From a checkpoint of a small transformer trained on Wikipedia.
Size: 13 layers, width 192, 6 heads of 32 (2 for keys and values), MLP 512 SwiGLU, vocabulary 7824, 8.27M parameters.
Training: a variant of Muon for these matrices, 102M tokens, 12403 steps.
Each number is 200 + 20 x the weight over its row's rms, rounded and kept within 0 to 999. Layers, rows and columns count from 0. The size before them is the row's rms in percent of the matrix's.

# v: layer 10 attention value, 64x192, rms 0.11, rows 1-7, columns 144-191
# o: layer 10 attention output (transposed), 192x192, rms 0.0511, rows 1-7,33-39,65-71, columns 144-191
v1,077,260,148,220,228,193,203,197,216,199,181,192,223,213,213,193,202,211,217,220,211,214,202,198,200,216,171,219,230,183,215,173,204,201,203,178,175,190,196,231,198,195,199,218,222,193,213,188,231
o1,078,155,229,168,199,174,240,180,210,222,169,188,171,250,183,200,202,198,191,188,209,192,183,188,216,181,202,188,201,219,220,221,206,185,188,209,209,204,183,197,211,197,205,216,198,178,180,206,240
o33,085,201,220,220,223,212,171,196,199,163,198,240,235,183,222,168,155,222,163,186,211,218,206,208,190,234,197,231,203,157,204,197,195,203,167,195,177,218,200,218,204,193,204,179,228,196,218,212,174
o65,112,214,181,202,209,195,185,205,184,165,206,197,240,209,184,193,232,181,217,209,213,230,221,205,207,219,168,219,217,163,200,158,197,233,204,207,216,195,195,214,171,185,189,171,214,196,213,213,228
v2,081,187,223,206,185,157,198,188,207,207,201,196,193,214,202,180,190,199,218,206,206,199,220,239,222,216,182,166,206,207,178,205,192,178,183,195,214,162,208,163,182,209,200,210,197,226,201,190,202
o2,089,179,201,202,199,183,182,186,231,192,247,201,182,207,182,203,189,174,161,182,203,171,227,183,184,209,200,198,201,206,207,201,170,196,176,227,200,206,216,223,218,190,181,206,184,189,198,194,232
o34,090,167,180,213,201,176,193,207,210,193,193,173,172,207,219,205,212,238,158,184,229,200,202,173,179,190,189,178,224,206,210,234,202,155,233,198,225,198,232,185,195,196,198,202,200,214,213,190,213
o66,113,231,182,196,209,213,198,179,227,209,177,195,196,171,195,202,210,185,194,185,205,192,181,216,203,182,212,207,214,216,209,234,195,221,220,176,216,188,176,187,217,194,220,205,212,231,212,193,184
v3,082,195,173,182,210,189,183,189,217,205,185,228,202,208,177,218,215,222,203,176,214,186,197,192,200,189,209,196,185,198,213,204,213,198,175,199,169,191,236,199,212,203,172,194,212,182,175,201,189
o3,083,231,207,183,175,203,180,190,211,197,222,173,204,228,217,157,173,188,201,241,218,210,221,182,197,195,205,196,253,199,170,199,171,204,209,186,214,223,174,181,235,195,186,218,183,204,210,178,175
o35,103,174,216,167,218,245,166,190,246,211,179,200,199,202,156,236,250,205,208,161,176,180,220,161,209,181,222,209,208,201,201,193,205,202,178,155,183,188,202,209,183,186,189,188,189,219,198,207,202
o67,097,204,178,204,218,188,224,155,204,232,192,203,183,164,188,220,232,169,210,176,189,198,190,220,177,183,210,224,187,211,232,209,199,208,229,207,187,206,213,230,198,192,208,178,221,208,183,188,194
v4,083,209,178,205,202,191,186,179,191,172,210,214,198,191,187,226,203,216,194,174,221,179,178,212,198,210,220,228,184,168,200,209,195,197,213,232,218,221,228,213,193,176,174,208,200,204,173,189,191
o4,101,194,216,201,177,203,224,202,197,244,166,168,168,173,194,180,166,161,213,210,198,246,210,204,193,218,194,212,210,222,199,194,215,251,192,218,215,162,161,144,206,179,224,183,225,184,230,210,207
o36,098,209,174,185,200,225,188,210,189,183,223,197,193,210,212,199,181,206,176,210,220,229,191,207,200,228,255,195,210,195,210,183,199,158,217,211,219,192,208,221,219,207,149,198,214,210,203,184,187
o68,102,206,198,222,176,202,178,215,212,170,225,215,219,223,188,201,225,221,212,215,216,208,197,194,182,205,223,176,188,169,183,208,221,187,215,206,187,201,260,244,190,211,196,195,176,176,180,180,212
v5,079,203,168,214,198,194,190,184,219,225,221,200,174,232,171,198,200,207,254,182,236,204,208,180,225,219,176,196,190,220,177,196,223,196,190,200,209,225,202,189,185,210,184,200,241,216,207,206,158
o5,088,203,198,197,212,198,198,228,171,173,163,210,221,185,211,201,214,204,194,203,211,222,188,243,214,148,186,196,190,194,190,194,176,187,177,177,173,204,188,213,210,194,209,226,158,241,206,164,244
o37,096,241,206,199,180,203,188,229,216,203,210,214,194,196,173,192,218,210,204,208,248,198,173,208,155,194,183,207,172,232,189,218,200,206,208,228,233,214,210,221,185,210,188,179,239,186,222,196,203
o69,099,188,153,189,189,194,219,204,182,208,201,191,189,220,198,204,202,213,197,191,224,172,219,161,189,216,193,210,188,204,185,189,225,160,222,156,192,187,241,205,193,203,196,210,235,201,167,223,162
v6,085,198,217,157,180,210,204,207,182,222,232,222,145,216,168,163,229,192,192,216,184,195,227,236,214,182,208,201,204,211,210,206,197,196,197,199,182,173,196,206,204,214,187,194,172,189,216,204,199
o6,089,175,194,214,220,190,155,180,190,179,208,192,186,199,197,191,244,204,192,207,221,210,212,157,201,196,195,195,184,202,182,202,217,188,175,216,195,217,210,198,191,161,195,219,229,195,204,196,174
o38,095,210,219,178,207,205,227,191,175,226,214,189,185,228,187,207,206,210,196,211,174,200,169,214,215,191,208,192,229,202,199,211,190,214,217,175,187,199,186,213,198,205,214,191,171,238,225,207,210
o70,094,183,229,215,164,228,216,204,182,210,228,192,164,242,174,211,193,188,226,248,187,210,238,214,201,209,239,225,206,185,216,199,210,205,233,179,181,205,175,205,246,201,222,193,204,233,213,193,174
v7,077,197,220,201,204,182,209,164,201,223,208,208,215,183,190,181,231,195,177,235,215,218,235,240,215,210,200,168,183,166,184,196,257,194,217,195,193,240,182,179,186,179,159,169,209,205,194,190,166
o7,092,187,206,189,165,200,175,208,174,194,188,170,203,199,203,237,191,179,158,200,224,173,206,206,185,182,195,189,181,200,209,213,166,172,211,204,227,183,236,194,196,180,188,221,184,215,159,205,187
o39,090,212,220,195,205,206,192,227,211,175,189,222,223,203,189,204,248,182,163,193,217,216,200,204,194,237,201,214,210,200,203,198,208,160,198,231,200,210,188,166,165,219,190,209,187,185,193,199,179
o71,088,146,206,209,209,183,206,181,190,223,192,223,209,211,198,205,200,190,183,226,177,217,177,217,196,190,214,199,221,191,200,206,217,227,222,219,200,200,195,187,203,190,215,173,184,163,240,185,234